Part of a small language model's weights: 25 layers, vocabulary 8192.
Each number is 200 + 20 x the weight over its row's rms, rounded and kept within 0 to 999. Layers, rows and columns count from 0. The size before them is the row's rms in percent of the matrix's.

# layer 19 MLP down, 384x1024, rms 0.0773, rows 0-108, columns 384-447
095,175,188,237,214,194,198,222,210,179,214,177,131,233,204,199,215,212,168,194,210,210,235,190,225,208,214,200,176,188,202,213,180,184,204,196,226,220,210,205,214,184,209,234,175,194,186,169,209,167,216,186,211,188,158,202,183,201,192,214,191,181,214,149,219
103,225,181,202,241,191,180,223,186,207,198,191,180,233,178,227,168,195,189,172,197,209,196,192,202,211,208,192,198,214,209,203,230,227,172,198,228,195,205,176,192,194,183,208,208,200,208,193,226,177,185,188,188,231,182,206,234,202,175,203,198,174,166,185,201
096,200,211,192,200,169,210,246,190,196,215,218,193,203,165,209,228,230,169,173,191,197,227,151,191,186,209,193,209,186,204,222,201,192,217,220,218,187,205,220,195,213,219,203,218,193,186,187,236,207,227,255,222,180,230,195,209,183,217,192,169,216,204,198,197
094,201,202,169,226,193,217,221,185,186,206,192,176,191,199,217,227,166,228,187,170,205,183,171,187,209,196,205,166,169,210,164,214,198,211,176,205,212,229,208,214,189,173,211,169,185,209,223,172,225,169,180,225,206,194,207,190,182,170,199,161,244,196,208,240
105,217,212,187,172,220,232,231,196,180,221,195,210,218,200,157,210,213,155,234,207,214,210,203,219,214,187,219,215,214,211,200,182,191,195,182,229,214,182,210,192,204,204,186,197,200,241,188,218,223,201,199,235,187,168,196,210,215,175,175,200,200,193,182,205
106,191,190,210,206,204,231,211,190,244,221,215,209,194,222,157,238,199,188,224,207,195,194,198,181,179,205,184,201,206,189,231,195,204,193,225,191,204,190,168,189,209,220,221,230,175,208,205,175,157,209,236,201,163,189,189,207,235,193,201,220,281,203,226,184
101,222,153,194,200,183,201,200,187,203,190,171,232,206,191,166,186,179,206,189,229,232,247,206,196,218,207,222,162,173,204,249,213,227,232,225,146,170,188,181,221,203,214,183,202,218,181,186,183,212,200,207,205,180,184,163,193,234,218,202,177,196,186,236,201
107,197,188,223,173,197,161,204,200,176,205,183,211,205,209,241,149,143,172,167,156,226,183,239,202,196,214,186,170,197,161,194,199,151,211,225,176,215,222,212,219,178,206,178,178,189,229,201,185,168,221,170,178,198,197,194,210,164,212,197,182,221,213,188,214
093,187,230,216,209,220,214,218,208,185,200,238,197,215,209,187,178,194,207,162,210,220,190,220,210,197,207,169,207,203,211,188,237,196,197,216,201,232,198,204,210,146,204,197,197,173,217,205,203,170,196,173,223,172,221,211,164,177,193,215,194,210,200,188,208
107,209,204,194,170,220,204,237,180,185,218,190,145,230,208,250,233,198,231,208,185,204,199,210,203,181,190,195,212,172,190,204,192,202,203,199,193,207,188,177,163,173,207,198,188,185,202,195,197,205,202,217,204,216,202,186,205,169,221,206,206,199,182,210,203
093,271,184,186,175,242,251,187,218,197,211,201,169,174,211,175,195,211,189,196,197,191,207,193,223,157,206,188,196,177,189,235,193,194,185,182,202,205,178,199,233,187,198,185,219,212,219,189,187,204,186,208,215,229,208,207,210,183,175,166,205,223,186,237,181
114,175,218,216,175,228,197,196,160,210,184,181,200,178,229,162,176,204,195,204,180,226,186,201,161,196,189,178,189,186,188,184,157,196,206,193,182,199,178,213,192,163,187,207,178,228,202,206,225,237,193,156,190,217,180,151,255,187,225,223,211,214,206,207,217
097,221,208,219,199,196,182,198,187,210,207,180,221,213,220,206,204,196,228,160,212,189,225,165,207,214,188,205,186,181,198,162,161,183,189,225,183,216,216,195,178,197,201,193,184,200,191,195,239,184,216,196,199,221,195,210,187,205,227,210,186,203,163,207,224
114,215,203,186,193,202,164,173,214,213,201,196,199,217,204,231,224,182,203,163,193,180,186,190,194,183,177,194,194,223,179,192,215,188,189,195,200,198,250,210,221,172,195,200,166,177,212,140,201,178,211,198,178,223,199,250,223,203,203,205,210,210,227,221,221
096,228,166,174,216,208,203,205,192,188,189,218,150,197,204,264,165,208,231,205,232,192,193,191,175,195,191,203,209,223,237,225,214,213,217,223,212,198,186,189,216,193,207,177,208,195,198,225,190,221,173,234,194,177,173,197,171,215,194,197,217,219,210,181,155
112,186,225,167,180,192,229,210,190,185,213,190,218,170,183,185,213,181,207,219,202,172,202,215,210,215,214,228,223,182,171,204,182,199,176,215,254,207,192,180,186,192,235,200,194,184,200,196,194,192,207,225,222,173,225,191,239,190,201,193,160,177,180,194,227
084,212,199,220,189,220,188,206,207,174,205,175,218,192,160,216,208,198,167,192,220,210,198,160,207,210,213,217,202,204,181,217,192,208,185,154,219,243,193,203,236,211,226,207,203,193,203,225,173,223,202,180,195,223,183,192,200,173,200,229,202,183,228,187,225
100,207,208,220,184,209,203,226,187,203,193,193,218,229,181,235,215,199,168,241,181,216,239,232,193,197,184,204,210,194,170,236,196,188,178,218,233,130,209,185,225,217,204,206,221,214,204,170,187,214,206,199,194,201,175,175,170,220,190,178,188,222,193,195,182
115,171,213,207,209,198,176,207,197,135,193,212,178,214,203,191,192,205,205,204,194,194,178,194,178,170,187,215,176,206,198,197,209,197,188,192,195,197,177,210,214,180,162,243,215,242,232,212,197,224,193,178,231,190,223,183,183,200,241,199,222,216,224,185,221
217,200,193,240,202,204,197,179,203,194,208,205,227,203,207,202,189,189,210,172,204,199,182,219,217,196,206,239,219,214,201,212,213,212,192,191,221,200,207,164,199,210,186,187,166,184,198,215,194,189,206,194,181,203,166,219,210,197,221,203,191,199,219,194,220
097,217,172,183,195,224,202,233,217,214,212,192,221,218,183,193,213,240,210,201,205,201,198,196,199,190,213,185,210,230,220,187,195,202,177,184,200,235,186,195,167,224,185,162,219,167,209,196,208,238,193,175,209,179,191,250,184,212,215,196,215,193,191,177,173
100,214,181,176,206,213,259,188,250,223,192,221,154,215,215,188,197,189,176,170,231,235,193,197,213,178,207,206,196,212,216,206,178,224,191,231,216,218,183,182,153,203,194,167,224,194,235,180,200,190,220,194,183,171,199,209,202,160,208,210,177,213,150,177,200
096,177,237,218,186,200,191,167,184,207,192,173,178,187,212,170,193,230,199,210,223,224,187,228,227,214,239,192,169,173,205,184,222,208,237,186,207,178,194,213,184,208,254,182,227,215,247,179,205,230,203,208,196,187,183,172,214,169,222,212,195,223,181,195,208
100,187,215,199,213,207,173,203,201,222,204,163,208,202,200,190,191,166,216,148,189,223,199,192,138,177,194,206,175,223,196,200,172,215,184,191,159,176,217,205,199,199,225,200,216,226,190,197,240,188,208,181,178,196,210,193,149,175,182,183,203,181,189,193,183
098,221,187,198,229,180,182,258,146,195,195,193,200,194,210,221,214,183,217,188,173,209,204,188,182,212,201,221,206,186,162,184,188,215,188,200,210,171,194,184,206,166,206,219,177,207,214,199,183,195,183,222,196,231,199,179,179,179,199,194,229,176,228,169,209
099,172,182,223,216,197,188,209,215,179,188,239,192,204,214,214,215,230,208,202,182,175,216,206,208,189,190,237,201,158,169,206,196,173,194,188,186,156,183,167,203,159,218,189,222,162,206,160,220,225,220,243,203,198,221,222,190,208,208,201,217,183,196,201,197
093,188,247,202,212,201,193,195,172,202,193,194,220,207,215,206,173,227,216,203,196,160,170,194,212,160,196,215,201,204,207,194,224,216,188,181,208,215,207,210,218,218,177,216,191,215,242,200,215,197,181,198,227,239,194,168,185,233,212,226,226,178,189,205,224
106,210,167,193,217,249,221,207,187,209,181,218,236,151,206,194,191,220,215,221,223,216,231,183,192,189,237,235,225,186,198,178,165,192,202,200,200,200,180,192,196,191,207,192,201,197,174,216,168,153,204,225,217,180,216,152,208,184,209,172,205,194,204,214,185
099,226,181,226,242,217,219,183,198,176,182,167,169,193,217,186,206,233,196,204,165,214,194,203,243,211,187,203,219,189,209,193,209,177,173,186,195,202,212,198,229,206,192,241,234,189,229,220,205,211,191,212,181,196,201,213,218,177,176,228,221,223,220,173,182
108,203,214,189,238,222,204,166,229,211,205,191,192,215,218,209,192,203,189,202,205,257,171,202,178,217,201,152,188,240,208,193,182,206,201,240,189,178,218,226,177,192,190,172,179,182,185,215,185,178,165,176,213,195,167,198,205,204,204,206,223,204,221,219,241
108,208,199,215,201,201,193,195,182,237,211,205,217,164,201,172,209,172,186,169,210,165,155,189,179,221,210,179,177,202,200,202,210,223,234,196,211,184,238,171,226,192,202,182,208,220,198,219,166,150,197,169,174,173,162,156,183,188,206,187,215,199,190,245,168
102,194,209,175,204,175,223,219,209,138,202,202,214,227,206,235,217,208,190,189,177,217,188,215,191,216,210,178,172,182,183,204,186,183,212,187,185,229,212,181,227,185,187,206,232,173,260,186,208,215,184,158,185,196,219,203,197,202,186,222,201,220,193,170,206
104,213,172,252,222,200,184,190,204,194,212,248,194,204,204,176,199,193,223,163,216,210,184,182,217,196,238,187,213,174,177,201,201,181,248,157,188,214,251,209,220,196,238,184,198,148,205,215,166,197,155,192,227,195,161,228,183,201,212,242,192,172,218,221,194
100,182,195,205,234,230,191,201,174,213,181,238,221,214,232,207,206,197,217,169,221,204,212,227,193,176,205,178,208,192,200,186,197,187,220,195,243,197,196,223,232,203,186,190,200,199,201,212,195,201,169,235,174,187,198,239,231,181,177,173,216,198,200,219,205
089,222,186,185,208,158,180,232,186,181,187,173,222,212,170,200,211,186,156,199,194,223,205,217,175,238,188,160,182,208,145,221,196,202,229,181,226,183,192,194,209,214,164,199,212,190,189,175,221,194,179,192,175,171,207,210,153,234,179,175,178,197,176,223,195
096,215,217,200,196,201,214,215,185,183,225,216,210,221,166,177,210,210,193,219,196,218,198,209,195,207,179,202,217,206,198,218,176,187,174,211,234,221,186,190,230,174,206,171,173,207,161,193,229,196,215,233,193,206,170,207,200,199,222,226,177,204,179,206,195
104,203,213,203,217,177,195,203,177,195,198,197,229,197,190,188,224,185,207,197,192,212,176,200,168,213,181,177,228,181,195,197,167,186,227,226,186,198,191,247,185,256,183,206,218,173,191,203,210,198,201,224,195,191,221,228,215,190,205,225,197,191,219,204,197
098,179,205,197,244,232,210,187,217,201,213,208,180,181,196,236,172,208,200,217,202,184,231,206,189,236,189,205,185,198,181,177,211,214,188,208,207,199,186,196,185,187,219,209,197,210,200,179,211,229,214,180,207,221,231,210,201,220,174,218,235,187,197,192,214
090,203,178,194,225,201,211,188,197,197,210,198,213,229,203,202,180,256,222,209,214,202,201,223,185,204,196,205,208,184,207,227,177,186,233,228,192,224,207,227,165,201,164,199,197,222,196,175,189,220,242,198,171,182,218,205,181,211,192,188,184,189,186,170,193
100,182,204,202,231,225,166,202,198,196,195,201,194,210,215,168,197,207,189,193,216,205,228,192,183,237,172,195,184,233,198,199,198,207,215,193,167,257,204,193,213,220,190,187,218,200,208,229,211,212,210,195,215,212,173,210,186,195,183,197,192,230,218,201,221
093,215,148,147,147,186,219,183,220,213,202,193,189,186,199,195,194,217,198,186,188,215,196,223,191,192,219,183,212,150,222,203,214,187,215,195,190,199,174,174,172,173,247,179,224,206,220,205,201,177,205,203,200,170,188,200,226,192,196,224,219,189,213,200,179
095,201,180,202,174,212,222,208,213,150,198,184,250,180,193,199,193,223,182,185,211,231,196,206,196,185,200,238,201,237,205,211,192,180,208,241,197,179,194,215,191,205,214,200,184,234,216,212,195,188,213,187,236,224,180,190,196,229,207,217,177,171,196,208,193
098,190,208,201,240,205,192,196,203,216,229,203,238,184,235,191,179,189,178,184,218,209,198,196,173,180,202,177,202,200,196,228,197,220,208,208,221,171,216,186,188,211,186,196,176,209,191,186,181,192,186,167,166,165,229,178,188,235,201,214,199,195,214,172,181
088,143,218,202,190,216,197,227,220,201,183,227,208,213,212,200,158,188,170,230,164,214,171,181,182,200,199,209,203,173,218,184,171,196,203,228,211,195,200,201,201,235,202,210,190,180,216,204,185,193,226,211,211,177,171,207,158,193,204,182,182,179,199,198,223
100,210,235,203,197,196,171,196,217,184,172,190,204,193,198,185,220,165,204,187,180,208,176,205,202,174,190,206,229,222,213,207,231,203,221,208,199,182,205,204,211,203,201,217,180,170,204,170,247,212,192,182,204,193,168,177,212,190,190,233,185,169,180,232,188
107,208,207,187,233,187,229,224,229,228,174,210,166,239,189,196,190,167,201,202,207,184,206,170,179,204,238,182,196,206,190,187,193,227,172,201,181,195,216,199,247,218,243,186,181,171,213,238,227,190,199,201,203,202,205,167,232,209,219,170,187,174,207,227,210
092,179,200,222,175,233,198,223,183,201,207,207,207,178,191,191,213,175,239,176,223,206,229,215,221,234,178,188,225,199,169,221,178,188,188,163,168,221,156,213,204,187,208,250,222,201,200,168,178,187,187,209,204,223,206,231,199,205,201,216,185,184,183,180,203
104,163,218,182,180,198,207,205,235,162,211,230,175,229,216,168,218,168,170,204,188,214,146,206,222,221,171,186,204,185,244,205,244,191,240,221,192,207,192,218,175,189,214,208,187,203,180,175,242,211,214,196,215,187,197,179,202,184,219,214,223,211,200,169,156
089,221,202,209,197,192,203,208,173,206,182,184,200,205,235,188,182,195,187,192,219,203,204,186,193,196,222,197,225,236,196,227,200,231,176,200,199,188,171,198,204,211,191,193,245,194,212,200,152,204,224,170,175,209,199,202,209,221,192,181,230,217,167,204,184
101,207,159,236,172,190,206,203,184,240,196,236,223,167,193,190,214,205,215,192,158,181,186,193,191,187,198,213,203,203,236,222,240,187,192,181,160,199,182,162,166,218,204,223,208,161,199,188,177,205,173,217,173,201,202,203,180,200,215,187,221,204,196,216,197
100,226,187,190,245,197,178,186,190,199,231,217,217,192,216,191,231,201,208,218,216,225,183,221,190,198,231,182,175,242,187,223,216,223,197,182,191,219,159,222,198,225,210,176,195,184,195,177,171,187,185,206,209,179,176,229,169,185,158,211,200,212,188,195,194
091,196,235,177,210,237,177,170,203,194,209,192,222,200,188,234,205,212,231,230,169,176,216,185,214,177,184,183,230,208,228,197,229,204,178,204,176,192,209,225,209,213,230,183,200,190,189,184,194,201,221,210,211,207,177,201,154,183,178,246,223,207,186,221,175
096,219,178,205,190,215,212,186,218,219,177,184,182,212,185,197,185,208,166,209,211,244,223,207,174,214,222,156,229,206,195,216,196,166,210,199,165,174,192,192,203,181,199,167,197,198,185,180,220,202,236,215,207,229,180,172,228,211,249,177,228,191,180,232,184
113,188,184,210,187,192,199,219,195,176,165,176,203,179,186,198,212,234,186,230,235,166,210,210,211,193,195,208,250,198,204,229,195,219,161,204,190,167,163,224,193,196,212,205,216,202,227,186,201,199,231,203,205,227,234,224,214,200,248,197,189,176,189,219,211
102,182,246,199,209,236,195,207,217,227,198,211,203,190,205,177,181,166,207,161,173,174,200,189,180,193,193,188,194,245,224,218,184,199,234,170,189,209,215,161,222,179,218,193,177,229,200,197,190,211,194,169,195,206,164,202,160,206,235,185,188,214,177,212,222
111,215,188,202,201,230,214,160,192,163,213,212,142,182,224,192,208,213,202,223,193,199,183,216,231,208,176,213,209,223,192,171,187,210,193,201,205,160,207,241,193,182,178,199,183,205,215,229,191,212,216,211,222,203,219,198,185,218,202,165,197,197,200,193,170
097,191,209,226,218,248,180,212,200,195,189,211,168,213,193,210,190,191,210,206,204,184,209,203,200,201,194,196,189,216,204,204,218,175,206,217,204,219,173,220,232,220,238,201,183,197,206,207,204,192,245,189,205,189,214,216,210,198,156,156,160,198,188,172,199
110,198,236,162,217,208,212,221,174,131,204,207,161,180,245,178,163,198,243,140,232,220,181,219,220,155,197,174,213,185,197,219,217,208,179,217,198,214,192,182,184,220,190,202,209,207,202,190,199,213,231,185,213,219,218,226,190,167,203,171,227,154,187,170,211
097,178,227,181,167,170,178,195,170,196,191,165,211,202,207,245,207,210,183,232,220,182,193,209,211,191,195,206,227,216,207,224,193,197,198,195,200,207,201,215,161,215,195,167,185,199,239,195,233,211,190,163,174,150,205,219,230,231,177,180,217,201,179,209,200
099,208,238,215,178,204,207,170,196,225,214,213,204,173,230,168,232,163,197,185,198,208,260,234,178,212,173,196,173,205,180,235,200,218,233,200,184,212,169,175,209,189,222,210,196,207,189,188,166,205,235,189,182,205,223,205,224,198,185,210,181,141,167,195,184
108,198,227,201,207,192,212,209,230,218,191,199,224,170,201,236,201,200,198,182,195,189,225,192,191,212,214,204,204,185,188,187,211,160,211,207,198,197,193,171,200,218,210,197,227,177,220,217,247,228,172,170,195,191,186,208,222,194,180,210,180,231,182,181,240
102,207,194,229,198,216,182,184,196,220,187,214,227,191,219,188,198,187,187,228,202,233,203,198,191,212,214,207,206,200,197,197,173,183,184,190,157,209,220,212,176,203,175,209,217,210,213,194,181,214,160,200,207,196,190,211,238,189,202,198,223,225,224,211,201
095,148,167,172,202,231,209,226,171,182,153,182,180,202,226,210,172,225,170,215,195,225,202,211,209,200,199,175,221,204,209,176,209,194,197,197,215,206,218,183,198,196,209,179,199,201,210,186,217,183,211,176,196,196,197,191,158,194,199,234,216,187,190,196,199
099,196,193,201,191,192,193,192,203,194,193,190,178,182,185,178,159,182,176,178,217,203,186,221,242,203,217,230,189,229,200,201,197,177,189,239,204,227,204,170,193,168,223,187,233,182,197,209,194,229,208,183,209,194,234,216,171,211,214,205,196,160,185,191,222
101,186,199,231,197,204,202,218,209,194,211,205,174,240,180,200,192,170,202,224,176,201,205,174,222,235,221,189,192,211,179,197,227,209,213,186,199,243,201,169,221,219,246,195,182,215,236,213,199,201,225,177,184,212,194,180,208,198,213,169,214,220,191,210,200
101,196,217,233,169,206,169,206,165,220,199,179,171,187,164,233,194,210,240,177,194,198,243,179,218,201,185,202,196,191,209,210,230,227,212,225,218,208,199,200,204,238,221,232,217,206,174,229,188,190,215,235,192,238,193,177,220,182,192,194,205,195,182,195,189
106,213,180,212,208,225,194,215,224,216,179,201,209,224,188,191,204,204,198,211,172,220,222,201,199,166,205,191,202,206,214,209,201,207,174,179,197,160,196,176,196,197,139,204,186,220,205,182,178,195,195,207,210,194,233,216,212,244,214,219,196,167,182,220,207
091,185,209,198,195,210,232,222,163,167,176,229,208,191,149,193,163,232,196,202,202,197,161,233,188,171,211,174,197,193,222,208,187,201,199,222,236,214,187,237,224,200,220,221,173,158,229,195,222,193,213,171,185,196,207,215,221,175,225,214,180,224,174,200,198
092,251,222,189,203,195,211,212,235,160,195,199,171,191,218,191,223,174,207,214,199,197,173,206,248,218,208,215,234,243,246,191,197,219,195,199,183,231,247,245,212,193,214,201,226,216,180,219,217,206,173,186,183,197,159,225,187,223,212,173,207,213,207,183,227
102,199,223,174,189,186,212,243,185,221,174,185,211,190,209,213,185,193,194,222,187,191,182,210,194,208,204,217,179,193,182,182,183,227,200,205,235,222,220,199,172,161,197,167,210,222,191,190,182,183,167,211,202,167,166,188,177,210,195,212,199,220,205,202,194
095,210,189,224,193,213,183,205,193,202,211,242,204,204,205,226,208,181,200,179,235,213,172,197,185,215,180,181,210,200,201,151,223,213,197,204,193,209,193,208,220,158,197,211,199,174,180,176,229,200,215,178,197,203,218,218,219,203,231,204,192,213,198,169,183
089,213,174,221,197,232,140,183,209,215,210,186,222,194,195,197,211,192,206,204,190,206,202,227,211,171,195,170,237,203,185,180,189,196,206,224,167,228,198,204,190,208,208,197,197,185,178,198,172,206,222,178,191,216,201,219,219,186,191,217,232,220,172,236,174
094,233,194,154,248,189,225,208,126,187,212,184,201,193,208,206,187,209,185,194,173,168,209,204,209,231,199,190,187,187,211,185,188,168,233,228,220,160,217,192,157,195,209,199,207,166,187,205,173,189,230,187,221,209,193,218,228,207,235,192,197,214,199,198,205
106,190,194,195,209,214,202,210,226,198,219,191,145,196,172,198,207,203,192,224,206,179,214,212,199,228,180,226,227,187,178,169,254,223,202,208,187,194,187,199,208,195,199,218,208,232,171,201,162,233,176,222,186,229,185,194,193,210,209,177,197,199,220,190,209
096,197,219,213,231,177,228,183,210,226,239,213,185,221,190,162,192,203,170,225,231,206,215,192,188,207,211,187,182,178,187,209,191,211,214,183,225,211,215,185,196,203,193,225,218,207,214,203,179,155,191,208,150,193,187,206,172,188,169,213,200,183,224,217,173
109,213,191,187,201,202,211,207,205,207,166,216,209,150,200,211,208,226,170,187,223,208,189,191,249,191,214,216,176,187,196,186,196,211,224,188,227,162,193,185,193,165,204,162,230,166,195,202,194,198,213,185,182,240,198,206,216,217,206,170,190,188,232,200,192
099,212,193,188,177,244,194,198,207,189,183,212,175,231,223,212,156,175,214,204,211,197,217,202,155,218,195,213,189,173,160,215,172,180,186,219,236,211,174,193,227,220,206,208,190,201,199,193,203,217,185,173,180,207,214,204,189,180,227,190,197,168,198,194,173
089,199,200,212,204,236,229,204,187,203,199,218,198,199,210,198,178,174,205,233,210,209,206,174,190,195,222,194,201,204,209,174,220,180,202,233,150,219,164,241,195,199,195,233,193,183,198,148,201,200,224,198,225,193,206,184,185,222,175,187,201,177,187,226,207
104,186,250,214,232,212,218,204,219,213,228,199,191,211,209,185,190,193,198,204,217,187,215,211,206,208,189,208,209,193,174,185,192,159,202,202,190,189,190,164,179,206,220,204,215,215,184,164,187,176,208,193,205,168,207,167,201,173,218,199,169,238,177,212,203
098,190,236,213,181,196,171,194,163,219,190,161,202,204,181,177,203,159,228,217,195,224,210,217,203,207,215,180,193,216,184,219,194,236,189,197,159,208,220,191,200,228,206,175,193,183,172,204,206,197,211,243,176,213,218,188,248,210,157,183,249,227,195,197,173
108,197,182,233,202,211,172,175,184,203,196,196,199,210,192,199,173,174,195,195,220,185,205,191,238,176,201,191,208,215,191,198,193,206,188,234,203,194,211,220,186,199,215,187,205,235,236,205,189,216,204,191,208,233,222,196,235,246,209,173,204,213,165,149,223
107,188,207,192,222,220,247,229,171,211,202,215,188,237,205,209,175,195,171,232,186,232,201,190,198,226,178,192,225,206,195,203,185,211,230,189,215,209,137,197,217,198,215,216,209,226,197,201,235,210,229,224,202,195,185,176,188,211,166,178,205,185,178,167,209
101,216,166,211,203,194,173,169,196,213,217,248,190,207,198,264,214,215,232,228,203,171,185,201,180,180,189,190,208,229,171,186,188,222,178,200,190,218,201,217,232,186,191,205,173,207,175,201,160,206,169,169,213,195,200,187,186,182,199,202,204,192,201,184,201
099,214,226,194,183,228,219,199,204,213,192,195,215,204,204,196,192,201,222,155,180,237,190,213,166,186,199,192,177,200,206,208,202,208,200,192,197,189,178,174,216,223,189,216,222,201,203,184,197,182,181,213,200,207,203,195,206,206,166,196,147,178,201,189,209
100,184,211,208,210,206,192,211,221,189,204,180,159,205,193,187,206,176,228,200,215,166,194,213,188,216,213,216,210,184,189,195,200,204,196,222,212,210,243,168,211,222,197,255,195,165,160,204,226,208,227,160,203,198,200,233,168,204,198,215,173,219,206,189,214
107,192,221,202,187,234,185,181,171,197,197,224,188,205,184,192,180,170,223,190,188,233,180,218,191,219,252,213,195,189,226,172,219,219,220,195,226,225,205,207,220,215,245,190,234,222,179,201,214,204,189,236,199,209,174,154,199,148,184,249,200,208,187,219,209
099,181,184,221,207,217,213,204,175,225,237,168,236,217,186,201,199,208,168,228,205,186,222,171,208,153,192,180,227,195,188,219,185,188,206,180,194,156,244,202,159,211,175,213,202,201,208,210,180,178,211,206,192,177,187,197,182,208,211,197,200,216,196,216,212
091,192,210,187,176,199,263,151,229,217,187,195,208,235,162,214,192,242,216,195,204,175,195,192,182,227,206,203,206,186,207,260,180,214,230,210,210,143,216,209,211,172,190,181,162,223,212,190,157,233,199,220,189,184,228,197,179,195,207,187,194,256,228,176,221
095,190,237,215,196,191,198,207,242,178,184,187,201,225,190,204,165,169,189,193,226,171,214,185,243,214,205,204,180,198,232,204,212,238,167,207,191,191,211,199,161,162,205,205,201,209,244,221,208,195,211,173,180,186,163,197,183,217,214,202,244,195,230,223,208
103,164,204,182,216,186,204,205,210,217,209,198,190,213,158,179,214,164,208,212,194,207,231,232,174,203,201,240,173,179,174,203,219,179,168,215,180,171,200,178,239,191,212,173,226,188,228,191,227,164,205,186,200,164,191,227,185,177,175,195,164,210,207,182,202
095,169,196,192,172,205,192,176,188,166,215,196,219,200,173,208,211,209,204,240,210,251,173,211,202,227,204,231,184,208,182,219,187,203,193,192,200,197,198,201,199,180,222,176,213,217,202,192,159,195,192,231,168,194,227,194,173,229,212,149,172,222,165,219,192
091,150,206,177,185,178,202,186,213,136,175,203,155,196,225,232,206,177,172,217,205,158,190,206,249,164,172,217,229,219,184,177,217,201,232,213,189,185,213,190,176,193,212,177,161,208,187,241,199,196,252,195,186,208,197,220,188,193,190,184,201,200,173,200,236
093,205,219,194,198,174,191,179,193,176,180,218,196,203,218,202,173,188,202,188,226,236,202,247,164,178,191,205,203,202,184,188,192,198,201,191,175,210,196,188,206,215,200,183,205,196,202,195,196,174,197,239,208,221,197,181,219,202,180,176,210,210,217,189,218
092,189,173,183,234,181,189,219,175,167,197,180,195,234,201,187,216,192,216,219,170,211,171,193,192,205,202,218,210,214,196,214,191,188,229,190,209,191,174,185,198,180,235,235,192,205,214,205,219,221,190,199,217,169,198,186,173,147,233,203,174,210,228,188,171
113,191,221,188,184,201,147,204,204,235,195,204,170,193,204,193,209,164,194,218,182,231,224,186,209,216,194,209,239,220,204,222,172,227,189,178,240,230,210,171,199,175,227,204,193,210,163,191,198,212,185,232,193,212,190,158,196,167,196,189,191,206,187,196,176
101,212,211,168,202,233,182,268,228,173,173,221,199,174,191,192,196,195,200,170,161,201,170,181,196,198,181,182,183,185,213,194,170,180,184,193,236,183,209,192,248,253,221,189,215,179,207,207,192,230,193,164,198,190,188,225,222,197,208,173,163,177,226,202,230
096,212,177,173,213,205,174,211,217,201,226,195,221,213,217,184,182,162,197,193,221,174,215,247,213,199,202,194,148,197,194,201,241,181,187,184,187,234,185,162,217,172,171,173,167,180,211,239,235,205,192,176,221,181,198,227,186,209,176,180,212,182,193,185,206
099,183,228,189,182,216,194,224,139,184,174,215,186,169,156,189,198,196,178,183,189,188,226,200,227,206,195,222,171,212,219,165,208,197,207,205,188,193,184,235,222,159,193,164,221,218,210,255,192,203,194,164,193,212,178,173,202,175,164,173,168,259,204,231,157
106,222,185,202,206,227,214,235,176,171,212,213,167,233,200,209,236,206,205,189,210,190,219,172,192,212,192,222,195,206,189,165,182,151,208,165,179,203,195,187,207,203,174,202,213,177,169,224,205,173,227,165,168,192,240,243,191,219,207,181,210,215,204,219,246
091,216,202,182,200,201,188,201,161,205,180,202,217,181,193,227,193,172,212,190,210,157,215,186,185,148,163,214,212,189,194,197,185,201,199,236,192,229,191,242,202,229,201,210,201,195,213,208,225,221,224,170,187,215,187,211,200,188,187,210,201,188,193,203,210
087,191,181,223,178,208,233,236,204,206,196,203,205,188,182,201,208,196,208,216,176,209,180,196,197,241,219,218,204,199,189,211,173,204,207,190,169,175,210,195,204,209,205,231,206,171,210,212,173,210,215,219,175,186,227,205,203,178,207,166,214,172,179,186,183
093,226,164,178,209,180,195,225,190,214,197,192,233,201,210,206,180,193,204,183,234,203,202,190,247,185,224,223,185,199,207,186,212,205,230,208,213,192,200,187,207,192,162,181,198,185,225,190,181,211,215,186,228,195,191,216,187,171,186,207,186,200,187,205,183
095,165,170,220,173,177,197,209,186,190,187,197,210,174,178,184,177,210,196,182,199,204,186,207,192,215,195,186,185,214,205,230,219,184,233,180,219,205,216,168,201,239,205,229,202,203,184,207,210,215,199,216,185,200,185,214,167,194,214,238,231,204,226,195,168
093,210,178,175,194,228,192,186,270,260,181,189,205,172,206,211,221,195,202,175,205,174,202,205,225,210,203,197,244,155,190,212,214,205,215,236,172,206,194,231,168,180,200,220,223,226,209,191,176,221,185,238,181,201,214,234,202,156,213,178,185,171,207,169,192
102,173,195,202,218,231,224,169,203,190,197,181,189,212,217,219,181,161,206,208,205,210,213,191,197,193,174,227,194,209,188,158,205,194,191,243,195,223,216,238,224,194,191,172,195,174,197,203,194,204,179,183,197,201,185,224,195,228,205,219,155,173,216,196,215
090,222,178,192,183,224,201,166,184,238,228,210,189,185,190,162,176,231,176,192,193,189,189,211,188,165,215,205,199,180,209,213,194,184,227,172,198,194,220,200,187,173,194,210,209,179,222,207,195,206,170,207,227,245,209,183,191,171,218,218,205,209,244,241,189
097,209,195,208,202,220,208,194,209,162,163,187,222,192,202,231,175,201,225,199,191,188,216,200,190,205,164,198,198,187,192,198,200,183,192,208,190,196,176,173,214,212,193,201,176,212,185,217,227,193,226,167,211,217,217,215,190,204,222,176,199,213,202,189,227
096,170,212,204,212,194,201,216,183,171,223,187,204,205,217,193,165,231,191,199,200,224,178,212,224,198,197,203,205,180,188,159,193,233,227,193,215,205,202,155,183,192,234,211,222,202,202,194,213,229,172,212,181,175,214,187,181,164,196,234,211,211,212,214,172
090,201,241,181,210,194,221,164,202,229,205,216,180,160,186,218,172,219,174,215,174,172,211,211,203,175,196,184,193,172,212,154,218,190,201,195,201,201,204,171,200,170,188,205,232,213,183,202,175,170,189,184,215,216,176,177,179,197,205,206,224,176,202,195,179